config.toml
n_layer = 9
d_mlp = 512
norm = "rmsnorm"
norm_place = "pre"
qk_norm = false
init_std_up = 0.063
init_std_down = 0.0
beta1 = 0.95
schedule = "wsd"
doc_mask = true
train_tokens = 295600000
Each number is 200 + 40 x the weight over the matrix's rms, rounded and kept within 0 to 999. Layers, rows and columns count from 0.

# layer 3 MLP up, 512x192, rms 0.478, rows 338-350, columns 0-191
152,152,199,242,220,203,186,168,215,238,213,201,161,187,205,241,221,222,238,232,210,288,235,240,133,205,184,230,119,312,265,172,189,214,292,176,161,247,200,185,233,218,134,222,221,181,215,167,168,289,208,189,171,131,218,234,236,123,169,206,191,256,173,145,298,241,187,216,150,124,310,239,217,224,247,177,189,237,204,226,171,202,160,215,240,263,239,162,169,159,115,193,130,260,186,184,129,127,195,325,120,206,196,158,172,166,255,194,222,173,121,212,221,191,266,118,138,262,157,144,169,154,223,201,232,267,231,148,223,261,234,103,272,144,196,209,286,160,180,205,278,200,239,262,234,173,201,201,187,189,141,186,179,219,220,193,253,200,160,170,158,129,189,263,204,193,176,187,187,223,283,155,259,265,202,202,164,189,258,170,237,228,203,221,226,223,130,256,155,117,212,289
189,249,127,205,189,172,206,154,130,310,270,248,209,202,241,215,216,216,168,179,228,185,165,196,166,209,65,243,165,207,198,199,257,255,129,138,105,186,224,154,229,262,217,97,208,154,233,213,266,255,183,185,209,179,225,184,255,179,211,168,101,197,234,287,160,297,187,233,157,259,216,252,159,214,183,149,173,199,149,157,247,234,228,190,267,125,180,190,254,274,178,235,183,262,158,221,267,202,206,260,211,198,204,230,197,178,243,184,231,176,244,144,102,159,218,179,200,194,265,229,235,195,211,225,208,263,167,253,159,210,214,181,170,254,227,158,280,243,182,174,258,138,167,208,258,178,240,220,259,199,243,262,248,172,174,223,211,205,178,165,219,135,129,214,249,221,234,225,185,215,163,205,174,270,167,209,287,192,181,206,210,189,186,246,167,273,277,223,192,216,157,186
145,162,178,201,172,103,203,237,208,152,159,150,189,163,183,249,207,202,180,190,236,329,228,165,194,164,257,234,249,220,174,183,170,159,175,164,169,143,199,195,195,204,151,146,179,272,190,130,210,213,166,246,162,199,229,184,211,187,182,245,181,173,192,184,141,262,232,184,220,164,184,225,122,232,214,162,204,210,164,183,196,160,243,250,164,230,209,165,161,220,173,272,223,198,197,204,204,220,167,243,173,233,178,224,297,173,211,236,178,203,163,190,205,229,178,219,200,170,153,215,184,216,179,177,174,191,227,202,199,263,207,141,175,177,203,231,190,238,199,177,189,144,189,207,149,213,249,140,190,174,213,233,226,171,245,131,248,222,115,193,188,172,231,204,224,179,221,177,149,225,141,181,190,148,190,127,160,276,208,229,171,307,286,251,158,224,184,238,200,191,187,139
175,241,183,242,254,163,211,296,214,183,241,123,171,121,184,228,126,187,192,275,244,220,150,196,178,266,199,200,193,184,158,238,219,167,260,259,249,95,194,170,170,246,213,171,185,186,229,168,210,182,164,98,163,193,206,175,132,220,133,191,191,141,223,226,224,237,176,252,214,250,184,245,216,221,294,178,195,223,201,229,239,175,200,200,222,182,206,275,172,222,171,171,237,201,169,301,217,172,151,201,127,166,191,175,142,174,182,216,190,177,204,251,191,207,117,185,189,233,163,195,187,156,201,233,200,183,142,135,132,132,255,205,279,148,191,220,222,141,193,144,168,240,159,223,114,220,152,220,205,195,182,164,177,247,263,218,86,117,208,154,179,191,220,332,249,191,199,228,226,229,218,196,188,205,234,251,189,178,181,112,111,210,255,186,267,220,205,217,230,213,197,207
232,159,315,239,199,255,223,150,256,165,244,223,245,273,191,145,187,260,235,227,190,198,135,163,232,234,225,187,250,192,191,209,172,192,250,147,150,161,258,236,224,193,207,183,147,263,234,197,231,246,260,232,169,222,166,189,161,173,293,227,233,245,152,214,185,157,216,230,228,209,218,143,265,201,286,259,153,209,189,169,210,224,183,194,190,166,203,224,205,136,177,287,221,195,158,243,154,217,172,158,304,169,224,241,250,148,263,254,143,185,214,204,248,220,194,219,167,253,146,164,166,197,65,238,191,223,191,240,193,208,188,145,228,185,203,295,136,201,218,219,255,178,157,183,214,137,143,181,164,229,150,128,244,225,271,210,296,250,200,179,206,164,217,235,261,193,248,177,184,150,304,153,200,187,174,178,185,220,217,181,185,175,217,223,241,195,147,209,210,191,223,152
273,157,174,171,218,191,155,227,166,158,142,107,262,204,195,226,169,223,165,206,198,199,214,198,203,228,164,179,213,228,174,163,173,221,154,176,252,224,188,205,150,197,203,174,171,214,229,264,261,183,203,228,177,152,217,177,136,206,233,160,151,213,205,229,196,151,213,137,178,217,232,228,175,213,206,216,184,289,178,188,159,208,207,205,260,218,196,183,193,219,180,173,179,171,114,209,215,248,229,232,200,182,229,197,168,222,195,197,150,175,199,159,150,183,224,225,158,218,203,191,186,237,236,195,198,137,165,267,195,180,220,140,222,216,255,240,184,203,165,147,177,235,216,155,201,217,257,165,256,183,202,229,212,151,233,181,256,175,189,133,169,224,251,175,198,138,203,205,158,249,161,308,160,243,238,188,170,237,202,289,206,242,178,205,220,230,209,153,224,248,188,179
158,224,205,203,211,81,138,200,190,207,210,199,159,222,262,202,133,186,150,153,196,201,230,255,189,171,184,137,192,262,231,168,222,287,218,169,213,174,184,121,204,258,193,155,219,204,200,257,274,190,204,221,140,245,217,236,195,325,179,238,97,193,225,278,165,190,169,168,183,212,211,180,210,184,236,197,180,211,261,200,216,143,213,154,193,209,187,145,194,172,241,194,128,220,124,246,255,196,285,223,156,192,102,184,189,165,226,194,212,171,228,168,192,213,206,219,220,163,174,174,211,227,171,98,142,202,212,200,211,194,281,215,191,130,194,142,174,210,227,211,176,149,242,182,206,204,215,184,220,197,205,195,235,196,168,162,156,181,204,217,183,225,210,187,135,205,259,248,262,238,241,171,223,203,112,207,226,130,271,165,181,134,254,173,200,116,168,265,248,279,182,94
179,204,174,280,166,282,216,176,254,178,175,200,252,184,190,226,161,227,156,255,295,147,175,160,235,135,212,201,244,101,207,239,239,152,227,197,172,237,205,119,214,204,169,213,135,247,273,179,167,199,242,210,248,203,160,277,190,113,130,185,217,204,312,217,259,229,234,134,173,201,209,191,139,200,218,167,201,188,194,242,173,214,276,185,218,173,305,189,215,168,232,123,268,186,192,236,246,137,165,209,161,176,192,225,176,243,219,250,186,218,172,170,200,227,172,164,196,229,178,142,238,148,193,228,197,248,219,236,235,232,210,239,200,110,215,224,270,182,134,126,208,125,216,170,154,229,131,175,273,171,202,169,215,157,189,121,240,244,298,201,217,203,167,199,128,207,207,247,251,157,202,200,186,177,225,235,228,196,235,109,146,214,189,200,152,251,152,234,213,161,207,195
203,299,208,200,226,202,134,170,192,192,185,158,125,274,235,145,137,115,125,177,155,141,255,209,209,186,262,250,251,215,139,241,218,243,171,227,181,258,179,127,102,143,172,174,277,247,145,218,200,198,198,221,152,167,237,199,271,207,241,226,196,197,198,173,232,177,206,230,224,107,205,171,232,145,234,206,163,204,296,230,250,174,230,163,277,153,175,174,162,205,125,187,143,242,165,146,187,237,134,209,266,207,113,160,129,237,206,255,158,181,193,266,188,213,147,232,237,228,182,225,243,221,170,118,163,240,157,176,127,141,192,128,275,205,288,141,130,217,205,245,107,217,177,173,216,181,129,213,227,202,202,204,292,188,266,173,213,168,233,221,130,230,122,196,228,164,213,120,263,138,213,200,280,210,253,193,193,252,191,302,228,154,228,240,199,251,240,193,247,273,79,183
163,151,213,167,141,204,132,161,253,187,175,199,202,224,236,271,145,112,118,172,281,183,200,218,246,187,244,144,201,249,219,213,236,183,201,87,243,174,197,242,210,221,217,195,275,175,249,158,208,210,268,144,179,168,292,238,198,182,182,264,160,175,227,162,123,295,257,93,235,205,170,180,117,172,226,230,259,220,199,240,167,265,273,196,268,284,214,214,185,182,118,270,228,256,93,175,240,161,233,227,193,237,210,199,169,183,261,212,139,213,219,138,219,261,185,175,124,187,163,292,238,167,191,160,157,249,272,234,175,161,154,191,241,177,247,119,212,255,220,204,236,179,178,240,276,231,247,188,228,226,192,211,132,176,213,182,153,174,206,233,194,260,118,280,165,296,161,227,194,160,198,244,117,240,205,240,206,231,196,194,179,130,292,155,236,200,253,256,280,213,272,201
163,181,242,188,112,223,245,200,174,168,196,173,228,197,247,162,127,203,200,238,186,209,201,243,162,234,196,175,189,187,193,142,235,149,148,201,243,198,189,228,245,210,209,146,204,248,177,197,131,178,175,258,222,189,186,144,186,168,208,171,153,228,248,169,168,159,237,155,173,211,193,197,195,223,87,258,172,185,217,148,129,218,134,183,205,223,247,171,177,231,173,143,218,154,189,215,227,307,229,177,302,175,162,191,197,43,257,277,227,213,204,191,222,294,286,172,185,256,219,226,211,286,195,173,293,215,237,149,146,106,254,151,165,200,257,203,157,277,208,154,243,221,252,198,185,198,183,232,217,212,220,266,267,164,207,248,218,193,211,237,276,222,175,252,201,207,188,227,226,195,213,212,137,151,231,111,243,176,204,170,170,210,161,119,210,210,205,223,229,177,95,162
203,286,152,269,150,153,237,224,231,260,227,160,210,188,198,167,226,138,174,171,235,255,203,171,212,187,215,130,134,235,229,211,176,100,186,161,146,139,208,236,206,171,160,191,139,200,189,136,257,270,206,162,232,189,202,218,209,198,209,189,250,230,219,195,244,190,217,231,183,238,266,238,165,296,153,203,173,163,170,158,249,235,212,182,172,285,163,158,194,164,194,265,203,218,183,139,203,165,189,138,195,176,211,268,179,191,155,223,186,240,140,280,180,190,129,207,263,203,223,234,183,159,155,198,147,226,125,167,162,210,236,255,253,198,202,236,172,308,244,159,164,197,243,223,246,160,243,175,97,244,216,229,188,214,200,162,223,226,181,203,100,191,152,196,187,202,210,264,160,251,260,191,233,195,194,203,168,183,223,149,245,147,240,273,168,168,186,176,212,293,141,246
178,195,153,168,183,244,185,215,173,194,247,149,197,183,106,175,179,231,223,144,225,205,243,195,253,200,222,288,174,154,135,255,227,251,195,185,126,152,200,193,118,250,267,142,195,201,206,235,127,229,236,226,209,191,189,142,182,252,195,181,173,222,170,191,178,205,208,184,214,123,240,195,200,202,241,297,219,160,188,188,175,208,180,190,257,234,175,200,146,210,198,181,168,196,236,141,162,238,200,220,166,235,193,254,249,172,225,197,202,159,192,187,252,143,173,288,192,232,149,210,208,172,192,196,225,174,224,178,97,208,165,239,220,208,220,235,187,201,211,217,132,198,182,241,182,165,272,189,169,154,264,190,207,166,177,151,211,242,170,205,263,165,182,227,213,180,181,171,193,256,225,119,297,231,171,235,219,212,230,196,159,141,173,231,199,220,224,154,218,188,205,211
# layer 3 MLP down (transposed), 512x192, rms 0.268, rows 338-349, columns 0-191
239,226,136,260,210,248,206,244,144,209,142,186,237,271,228,210,197,180,159,155,118,157,208,161,131,221,204,191,155,138,173,187,146,222,215,242,265,193,226,215,214,208,246,218,197,137,166,215,138,184,227,190,178,239,216,232,212,218,182,247,145,215,227,218,211,143,251,167,138,194,226,162,174,176,200,183,180,225,165,237,266,238,233,207,186,254,164,241,205,245,221,28,170,189,192,148,117,269,211,211,144,228,220,264,162,190,261,215,201,214,213,225,234,332,189,196,136,266,210,189,236,128,176,247,201,248,199,249,247,215,231,185,207,202,207,176,161,238,190,201,304,171,122,188,165,212,229,284,194,189,280,250,171,240,219,261,235,211,206,232,268,242,165,215,161,240,183,216,252,228,164,167,250,168,170,260,206,176,180,148,172,137,253,284,212,161,217,170,175,255,213,136
132,180,237,238,215,160,145,140,266,238,233,235,176,186,243,205,287,233,154,198,173,298,194,213,175,186,240,315,207,198,235,172,219,186,152,278,179,265,255,196,216,200,155,208,171,258,160,132,223,206,131,242,208,197,198,213,244,188,210,181,248,219,195,261,176,168,174,250,228,184,234,139,224,87,156,182,160,210,130,264,175,137,211,192,314,220,363,222,216,200,140,217,156,227,197,210,233,203,255,220,253,219,210,194,148,213,218,241,301,239,142,169,136,163,182,230,254,165,113,214,185,203,162,239,136,121,238,227,184,204,186,173,160,196,142,264,210,133,235,152,183,185,210,204,205,241,110,193,176,263,209,210,218,167,221,244,197,257,189,202,222,202,183,172,244,258,115,201,190,244,200,136,157,187,172,228,206,151,162,245,235,233,199,283,200,213,189,190,160,208,251,220
239,228,160,167,209,234,141,234,211,216,164,129,195,207,254,217,188,272,226,206,186,153,153,184,182,266,221,268,155,154,254,233,236,210,158,248,267,237,204,150,198,197,242,216,178,136,245,225,149,200,141,183,234,174,209,208,170,287,214,155,161,173,135,184,251,197,189,144,163,217,176,171,242,168,260,265,169,198,185,206,137,224,186,183,151,235,214,292,210,173,205,227,202,213,242,183,188,179,236,212,175,194,177,216,204,158,189,209,144,145,204,265,167,222,210,165,257,229,213,189,172,179,106,208,170,237,217,227,164,243,213,218,169,235,191,221,201,133,199,191,247,173,243,160,213,253,163,189,135,175,204,247,213,223,190,178,192,199,225,249,173,238,290,210,114,218,171,166,195,177,270,191,195,201,137,234,224,158,225,322,208,228,174,158,210,205,276,165,221,147,226,184
189,221,213,165,201,214,210,204,230,241,290,255,228,210,162,250,201,196,164,181,175,235,214,185,214,113,223,251,197,178,197,208,147,204,196,209,226,163,260,161,216,194,161,242,175,169,217,152,147,170,199,185,233,191,181,161,221,223,235,164,226,190,270,274,220,143,164,180,200,255,251,165,182,305,217,187,147,171,256,213,150,243,169,215,218,237,169,154,192,223,228,235,212,191,191,170,200,191,210,175,245,217,188,154,188,191,158,222,212,230,196,213,156,181,239,236,260,171,159,171,143,169,190,188,139,231,247,251,216,187,120,238,182,186,145,75,204,205,161,205,155,159,244,253,147,261,186,174,206,262,195,259,198,147,208,238,233,233,232,155,238,153,218,207,234,190,331,188,189,136,267,155,173,185,177,199,148,198,98,217,206,271,134,160,179,182,227,156,173,132,246,202
219,220,156,222,195,226,139,149,226,126,143,215,241,227,219,248,209,211,192,161,203,168,158,204,180,248,139,207,139,260,218,191,217,120,83,184,170,197,225,171,108,219,233,130,251,202,251,164,189,317,248,212,150,205,183,154,229,278,229,248,138,247,210,99,187,252,288,141,221,236,203,203,213,249,153,199,211,142,130,183,164,244,212,286,209,214,290,282,192,213,216,169,256,189,178,218,210,182,142,204,149,139,167,165,156,172,196,197,234,189,242,261,236,162,164,249,223,249,197,255,230,200,177,206,189,239,269,188,140,198,239,220,187,168,182,206,284,176,141,160,197,242,183,182,234,206,148,152,171,196,101,173,115,140,195,154,243,182,226,224,185,187,247,159,170,161,230,227,203,180,146,148,240,219,157,192,131,222,221,235,131,254,150,167,222,253,105,240,159,198,238,229
248,233,189,258,233,190,218,178,255,266,182,208,157,226,151,174,211,256,210,159,193,173,237,175,179,225,146,198,297,229,148,205,199,200,171,202,231,260,200,198,184,170,127,153,180,255,159,297,211,231,161,170,172,142,221,224,190,212,276,217,180,150,191,164,223,244,255,264,263,151,166,241,190,162,212,186,165,179,172,205,172,233,184,203,211,154,231,229,204,170,179,227,130,215,128,205,196,212,240,227,204,211,183,201,171,244,220,169,179,214,177,160,207,145,196,206,183,157,199,241,174,214,148,90,174,217,236,166,132,167,280,210,203,196,185,195,194,194,190,165,197,245,194,176,201,159,287,220,167,280,182,171,149,179,201,195,149,190,196,191,190,194,193,275,206,220,213,240,158,202,201,248,117,210,184,203,242,194,225,272,189,268,185,168,193,143,205,159,159,154,214,288
189,242,140,148,146,186,179,194,210,169,152,184,234,197,186,227,129,185,212,155,170,194,200,243,226,156,182,147,224,200,234,176,270,310,170,163,166,203,213,199,218,164,205,110,189,185,225,243,235,155,175,209,181,268,181,248,189,269,244,221,176,178,165,187,207,169,258,235,152,210,186,223,187,158,169,163,126,288,148,247,236,278,259,205,177,153,377,205,215,210,178,161,242,145,158,252,189,258,185,192,285,198,225,185,185,217,192,224,179,158,238,185,213,171,238,183,252,234,169,208,220,192,189,200,189,146,249,226,234,188,150,199,161,231,208,150,126,218,174,200,225,128,231,156,219,201,188,135,267,136,192,191,221,223,221,154,207,146,220,126,184,217,242,263,122,179,131,161,222,264,215,168,189,126,177,209,161,212,205,194,172,208,213,196,191,153,214,164,246,208,129,249
210,189,261,189,239,218,210,219,145,151,210,253,219,214,151,164,157,212,233,191,179,188,177,230,228,181,169,119,189,194,215,184,237,184,167,219,210,203,164,181,189,120,165,145,220,261,203,152,180,213,238,189,295,274,155,220,209,229,208,175,222,170,129,280,183,221,222,213,179,205,307,161,201,159,175,189,177,212,245,161,215,246,265,219,309,162,211,247,137,198,163,266,211,211,252,153,200,218,230,131,194,172,198,206,177,279,113,193,284,199,189,212,212,247,208,260,146,185,144,119,217,233,225,191,165,224,234,217,217,209,240,199,219,220,190,216,233,197,193,278,181,197,221,154,204,180,185,162,197,246,265,173,179,237,264,224,242,176,286,229,156,193,107,202,150,198,208,178,221,272,233,207,207,119,250,202,235,159,227,158,223,280,192,196,233,268,201,169,235,176,161,208
156,221,260,225,195,202,175,194,191,155,140,178,208,156,155,125,156,210,230,190,170,106,253,173,231,166,248,175,195,168,230,179,233,294,251,161,167,283,202,166,180,204,155,212,245,236,261,259,168,242,126,240,164,161,254,245,179,165,224,173,192,203,162,171,238,189,175,197,208,200,170,265,153,308,213,183,159,177,186,217,169,253,181,147,237,193,183,199,203,208,155,131,149,206,193,230,300,235,209,167,184,214,167,270,278,311,203,239,239,162,180,236,165,145,230,253,229,161,177,144,145,153,185,180,180,173,330,189,193,156,165,175,168,202,249,229,176,181,143,260,233,351,229,142,125,227,223,155,191,250,227,192,128,209,173,203,145,124,266,280,243,208,211,156,184,182,255,211,203,200,207,246,249,196,214,150,239,112,186,224,143,167,201,208,194,238,173,205,235,265,194,176
253,234,182,180,188,159,183,194,166,157,136,276,192,265,222,237,195,149,204,176,159,153,302,179,201,203,145,233,204,203,120,166,216,269,237,163,265,178,205,248,163,272,134,231,253,185,242,204,191,232,198,189,214,217,215,159,190,219,194,179,227,223,251,120,171,257,260,200,127,206,175,228,171,178,92,149,175,185,271,227,162,204,239,260,245,223,269,189,234,179,203,279,236,219,241,206,266,298,211,217,226,165,195,230,178,305,219,161,168,186,229,208,219,227,228,158,187,266,152,224,184,194,187,234,234,245,181,256,183,160,129,127,176,221,254,155,139,288,204,120,157,185,103,220,206,193,278,230,230,177,191,171,168,189,220,268,178,199,195,203,226,214,136,204,122,286,327,275,156,180,193,163,173,237,237,241,145,119,170,200,247,169,305,234,221,88,222,233,178,148,159,203
168,220,201,236,183,196,168,209,278,232,254,245,273,181,135,138,123,239,208,208,232,112,98,258,230,197,195,128,159,214,204,253,183,182,134,268,167,298,234,129,231,209,226,238,195,187,193,173,185,240,245,189,278,166,186,191,177,238,148,178,204,210,242,168,132,218,203,210,266,219,201,207,168,164,236,214,185,214,145,210,94,156,210,264,169,253,202,225,151,212,279,254,208,219,176,186,204,198,192,224,207,166,290,193,229,137,272,138,220,188,172,184,209,152,208,167,166,165,180,206,162,219,216,141,241,280,211,134,186,243,211,187,202,185,160,190,163,120,149,211,144,212,114,200,215,199,173,201,193,229,224,189,188,164,191,175,203,224,244,112,198,219,200,248,170,194,245,236,216,178,157,150,186,232,227,224,191,228,200,233,275,193,204,208,185,240,201,149,249,227,215,248
240,210,217,162,160,283,212,214,241,179,180,168,224,186,131,218,163,165,181,173,284,180,197,149,157,244,233,257,102,189,173,268,267,181,163,216,278,144,207,211,193,268,148,154,189,249,211,233,228,186,190,150,172,163,214,193,177,182,118,195,163,245,207,244,214,173,208,178,296,169,281,144,205,234,152,231,156,166,193,248,233,165,185,178,220,152,188,172,267,215,223,192,179,206,129,166,176,134,138,250,194,159,194,183,182,191,178,189,253,201,193,257,214,189,201,145,231,161,207,173,212,199,173,150,204,212,260,187,177,168,239,220,181,234,188,294,263,249,204,169,169,236,193,302,187,199,177,188,173,208,161,190,172,228,176,204,232,177,134,257,158,212,211,231,134,187,164,194,222,221,169,233,255,187,226,194,161,173,146,142,270,211,152,276,248,124,218,269,111,227,230,171
# layer 3 MLP gate, 512x192, rms 0.455, rows 339-350, columns 0-191
161,177,175,133,173,266,164,244,184,186,180,157,172,110,196,183,205,183,241,250,248,231,155,162,164,205,260,142,194,189,109,220,196,217,204,131,157,187,226,189,192,169,223,238,236,187,194,144,122,156,184,233,138,246,202,168,234,220,123,207,175,214,130,112,285,278,223,274,175,169,190,174,205,220,165,122,276,234,215,211,118,233,229,237,180,199,71,193,174,197,233,186,153,315,159,143,162,235,184,205,201,192,217,189,213,248,148,183,183,211,214,241,275,198,237,207,188,192,196,256,243,203,194,169,228,210,188,178,229,199,250,165,205,244,205,197,213,219,216,160,210,226,216,182,190,222,177,264,187,147,295,179,168,181,227,181,210,205,171,199,219,181,222,172,168,173,180,264,249,159,219,221,268,198,235,232,101,254,239,170,244,228,173,193,211,184,172,222,210,183,216,246
182,181,238,139,198,261,230,210,168,210,212,244,234,192,209,243,216,187,160,190,155,145,162,252,199,225,195,245,225,239,228,173,123,222,221,209,184,194,173,212,179,171,284,188,233,160,220,240,183,188,224,201,262,173,246,198,230,203,261,237,212,119,260,238,216,180,236,218,180,208,192,204,214,142,267,202,156,229,232,203,121,199,235,236,191,196,253,246,229,244,228,175,186,200,149,158,226,130,112,178,204,142,217,214,192,144,228,168,126,136,180,227,166,198,197,238,195,169,298,222,213,282,190,181,141,144,152,163,147,179,210,204,239,163,116,249,164,257,213,176,257,174,248,195,166,188,203,146,145,205,152,258,205,241,173,260,221,280,247,165,278,223,194,238,146,188,311,215,242,154,253,156,209,180,194,190,148,215,174,189,155,196,216,250,187,183,145,225,242,222,124,239
200,178,141,188,220,172,186,233,243,224,206,137,182,174,166,256,165,244,148,183,233,157,134,166,176,258,143,196,190,153,152,269,201,164,230,248,258,173,134,214,180,208,179,151,265,144,184,149,219,138,140,200,99,215,157,147,212,156,262,177,265,178,195,170,254,145,183,271,199,244,171,245,158,193,259,207,192,172,217,264,202,171,174,187,289,153,215,153,107,137,171,270,233,157,203,168,265,223,174,266,257,158,229,229,153,253,184,273,240,223,222,184,216,177,173,250,187,195,244,266,170,239,240,234,281,157,184,283,203,254,222,187,242,153,156,180,199,178,225,165,185,265,163,253,171,246,118,268,200,180,241,246,168,137,188,249,223,225,196,232,177,209,227,265,234,162,246,214,278,198,188,192,221,215,171,234,193,199,197,169,192,251,202,162,199,170,121,181,240,206,223,210
204,179,198,221,208,234,158,149,243,148,265,244,225,219,209,172,165,210,199,148,225,190,188,182,261,143,151,212,182,303,245,227,253,163,182,205,228,175,225,214,194,208,209,221,175,199,202,192,174,178,202,139,211,212,184,188,216,179,252,211,186,199,169,167,218,166,211,259,184,122,256,269,138,165,175,233,162,210,243,182,194,178,177,197,205,250,222,252,193,182,212,218,232,172,221,240,128,175,195,263,178,182,229,198,255,144,211,125,183,202,192,196,219,232,206,235,134,136,171,244,221,227,187,235,193,150,224,242,241,171,181,161,212,213,120,173,228,177,131,179,214,107,231,209,223,210,199,209,203,124,121,131,246,208,202,185,234,179,194,193,189,300,224,157,187,247,158,177,130,116,178,224,163,207,239,239,220,229,229,177,206,190,237,161,270,250,150,241,238,146,169,136
141,157,196,181,198,227,130,222,111,217,252,218,186,194,199,178,169,219,248,171,243,234,136,175,191,185,150,164,173,225,160,275,211,270,221,217,183,157,255,199,198,210,203,230,208,204,255,165,253,193,181,186,229,204,135,130,225,210,141,216,167,208,200,210,225,184,233,177,153,198,226,209,168,192,177,242,228,149,245,232,231,251,222,217,228,177,223,161,188,214,144,219,182,265,212,243,196,197,144,184,156,157,265,221,178,186,158,196,280,168,178,240,201,259,156,272,214,221,219,223,207,173,196,249,195,233,175,236,249,278,212,187,212,171,215,227,195,221,167,170,188,217,223,178,223,287,209,246,172,200,182,188,209,176,122,196,134,223,267,177,187,169,195,161,221,186,191,143,254,218,224,178,347,221,201,182,212,241,193,231,220,168,224,203,144,193,208,248,132,233,211,109
248,217,167,217,175,269,211,208,264,192,255,157,205,241,227,208,265,195,195,202,221,166,232,215,165,241,242,207,181,208,138,220,197,182,209,194,178,178,214,168,147,147,210,235,218,193,257,185,130,191,310,138,170,208,231,195,271,179,207,172,216,317,197,221,284,288,112,194,204,130,219,174,185,185,186,212,265,204,192,207,126,197,185,228,204,201,176,129,181,126,283,263,196,166,202,248,180,156,194,157,120,226,221,120,190,154,194,188,168,247,246,161,171,297,158,160,238,259,270,128,171,214,161,285,229,209,201,202,184,205,203,203,208,248,150,201,233,193,130,258,156,127,185,195,179,210,152,157,222,258,242,266,223,118,146,232,165,216,244,257,144,172,182,253,248,172,117,169,179,234,195,232,201,233,252,195,250,164,203,250,211,222,168,176,220,205,163,227,140,143,191,294
133,240,240,242,218,179,186,186,160,236,253,264,96,214,177,190,256,191,141,193,212,204,250,191,229,321,185,184,174,253,209,182,198,187,197,182,173,146,271,271,213,228,194,178,199,132,158,207,247,231,104,250,117,204,211,199,204,206,316,226,133,270,130,224,199,132,205,215,223,190,212,192,284,231,157,221,194,148,146,243,198,226,143,232,148,173,201,196,155,191,173,278,174,174,250,222,137,202,151,190,192,127,249,178,158,193,161,145,227,246,167,188,184,164,201,194,192,210,237,235,166,206,203,176,205,185,191,233,229,106,133,201,192,224,159,208,218,200,252,230,228,187,200,239,232,200,281,168,143,219,172,258,160,249,187,241,197,226,148,158,227,147,270,250,195,152,257,186,200,205,175,169,184,163,185,200,185,177,183,243,185,193,203,294,219,182,205,169,159,287,208,171
144,266,240,183,208,325,226,181,199,162,220,190,172,199,245,193,204,181,212,266,203,192,248,236,261,193,239,165,248,211,214,246,236,147,176,158,215,159,265,158,172,208,299,223,141,198,170,203,141,201,138,177,237,246,229,152,168,257,282,250,218,220,255,197,196,154,278,287,213,178,179,201,217,249,171,221,229,261,240,149,190,217,235,181,141,196,221,228,165,168,177,170,147,208,178,225,243,201,148,215,235,223,173,141,188,246,228,222,209,192,229,227,207,219,153,171,202,102,149,160,251,226,149,179,228,257,185,196,211,136,226,174,168,204,217,230,175,187,175,190,209,128,227,161,194,117,165,217,235,125,217,255,239,147,266,197,213,253,153,184,112,242,219,176,169,175,196,283,252,130,252,188,193,212,230,217,210,295,160,213,203,161,226,247,235,219,275,188,226,187,91,221
192,221,252,133,232,233,249,199,194,162,229,217,181,206,257,203,180,115,218,187,222,146,189,208,239,154,176,161,165,187,178,256,281,146,140,167,180,93,294,137,169,282,176,252,127,123,151,220,184,115,260,211,216,210,219,162,177,231,229,171,255,236,254,186,214,284,218,259,194,210,145,280,159,150,224,192,205,243,292,186,252,147,214,157,260,239,182,80,226,240,255,159,145,216,221,244,249,161,148,242,237,320,177,236,111,230,278,190,216,168,291,241,238,296,191,197,155,228,223,143,166,178,171,198,259,250,183,211,287,166,278,112,189,202,215,212,168,204,217,279,137,227,127,204,223,260,235,172,217,216,147,178,279,196,173,200,235,248,245,249,155,240,173,176,139,184,245,129,246,197,194,219,244,238,183,157,179,250,175,222,171,261,201,230,179,206,166,219,202,188,238,238
206,179,146,215,314,90,203,185,216,225,193,214,184,237,111,223,244,251,111,157,119,235,244,205,208,117,222,194,207,245,174,234,226,222,172,199,258,183,196,226,206,213,258,272,168,146,165,168,161,268,190,184,254,206,216,271,203,221,169,152,181,255,203,234,185,143,128,153,141,161,184,244,202,226,259,139,186,141,217,210,272,208,234,179,216,212,210,237,165,184,242,211,169,199,207,106,195,191,187,231,172,175,129,208,178,257,169,185,144,186,195,198,194,203,176,178,200,131,236,133,218,197,223,195,179,169,164,227,250,201,196,157,225,215,185,213,191,227,169,132,219,156,187,257,160,152,212,215,231,260,168,149,220,161,237,179,245,234,275,197,136,221,200,162,234,279,193,254,160,201,219,190,242,212,186,214,290,211,201,207,178,241,187,232,224,243,198,171,229,254,243,137
237,179,254,246,220,265,180,207,217,235,188,187,246,251,223,147,265,190,118,177,161,178,145,176,163,241,216,193,222,235,268,248,240,188,212,214,242,228,172,242,222,256,164,230,182,259,137,212,244,188,174,220,134,207,142,213,221,204,222,178,201,172,177,281,195,253,236,190,177,233,284,244,221,229,187,226,181,136,206,219,124,169,159,162,268,146,241,210,289,149,257,266,176,172,179,138,197,222,207,177,261,189,290,235,193,198,235,176,217,191,228,216,231,226,167,216,218,189,173,162,216,161,167,234,187,252,235,262,181,219,206,253,233,149,213,175,197,146,230,165,182,258,185,143,268,210,188,244,209,204,136,240,230,241,159,168,240,198,84,237,166,229,194,169,220,176,203,173,189,288,201,152,267,241,168,265,145,169,239,220,187,195,230,231,181,161,236,188,124,271,200,162
253,245,197,226,274,157,149,140,208,219,140,191,217,162,296,241,116,201,185,197,264,125,206,164,215,223,178,192,229,265,185,166,179,203,196,189,192,259,139,171,165,205,156,211,269,240,145,169,211,179,226,164,140,206,194,313,199,235,243,240,195,179,169,175,194,256,159,184,165,187,243,192,191,209,209,164,137,269,226,231,208,151,164,235,224,227,236,120,178,226,212,232,177,207,166,188,230,207,282,208,167,154,181,101,135,222,200,319,125,210,205,163,232,247,240,197,204,160,233,215,215,212,247,224,172,202,146,228,174,214,290,117,199,188,203,183,189,178,192,221,179,196,185,226,217,220,179,242,297,247,195,211,155,179,166,241,182,150,166,153,218,253,206,209,166,211,219,234,166,181,231,239,219,135,196,208,225,183,234,188,215,250,175,164,183,228,240,249,141,241,164,158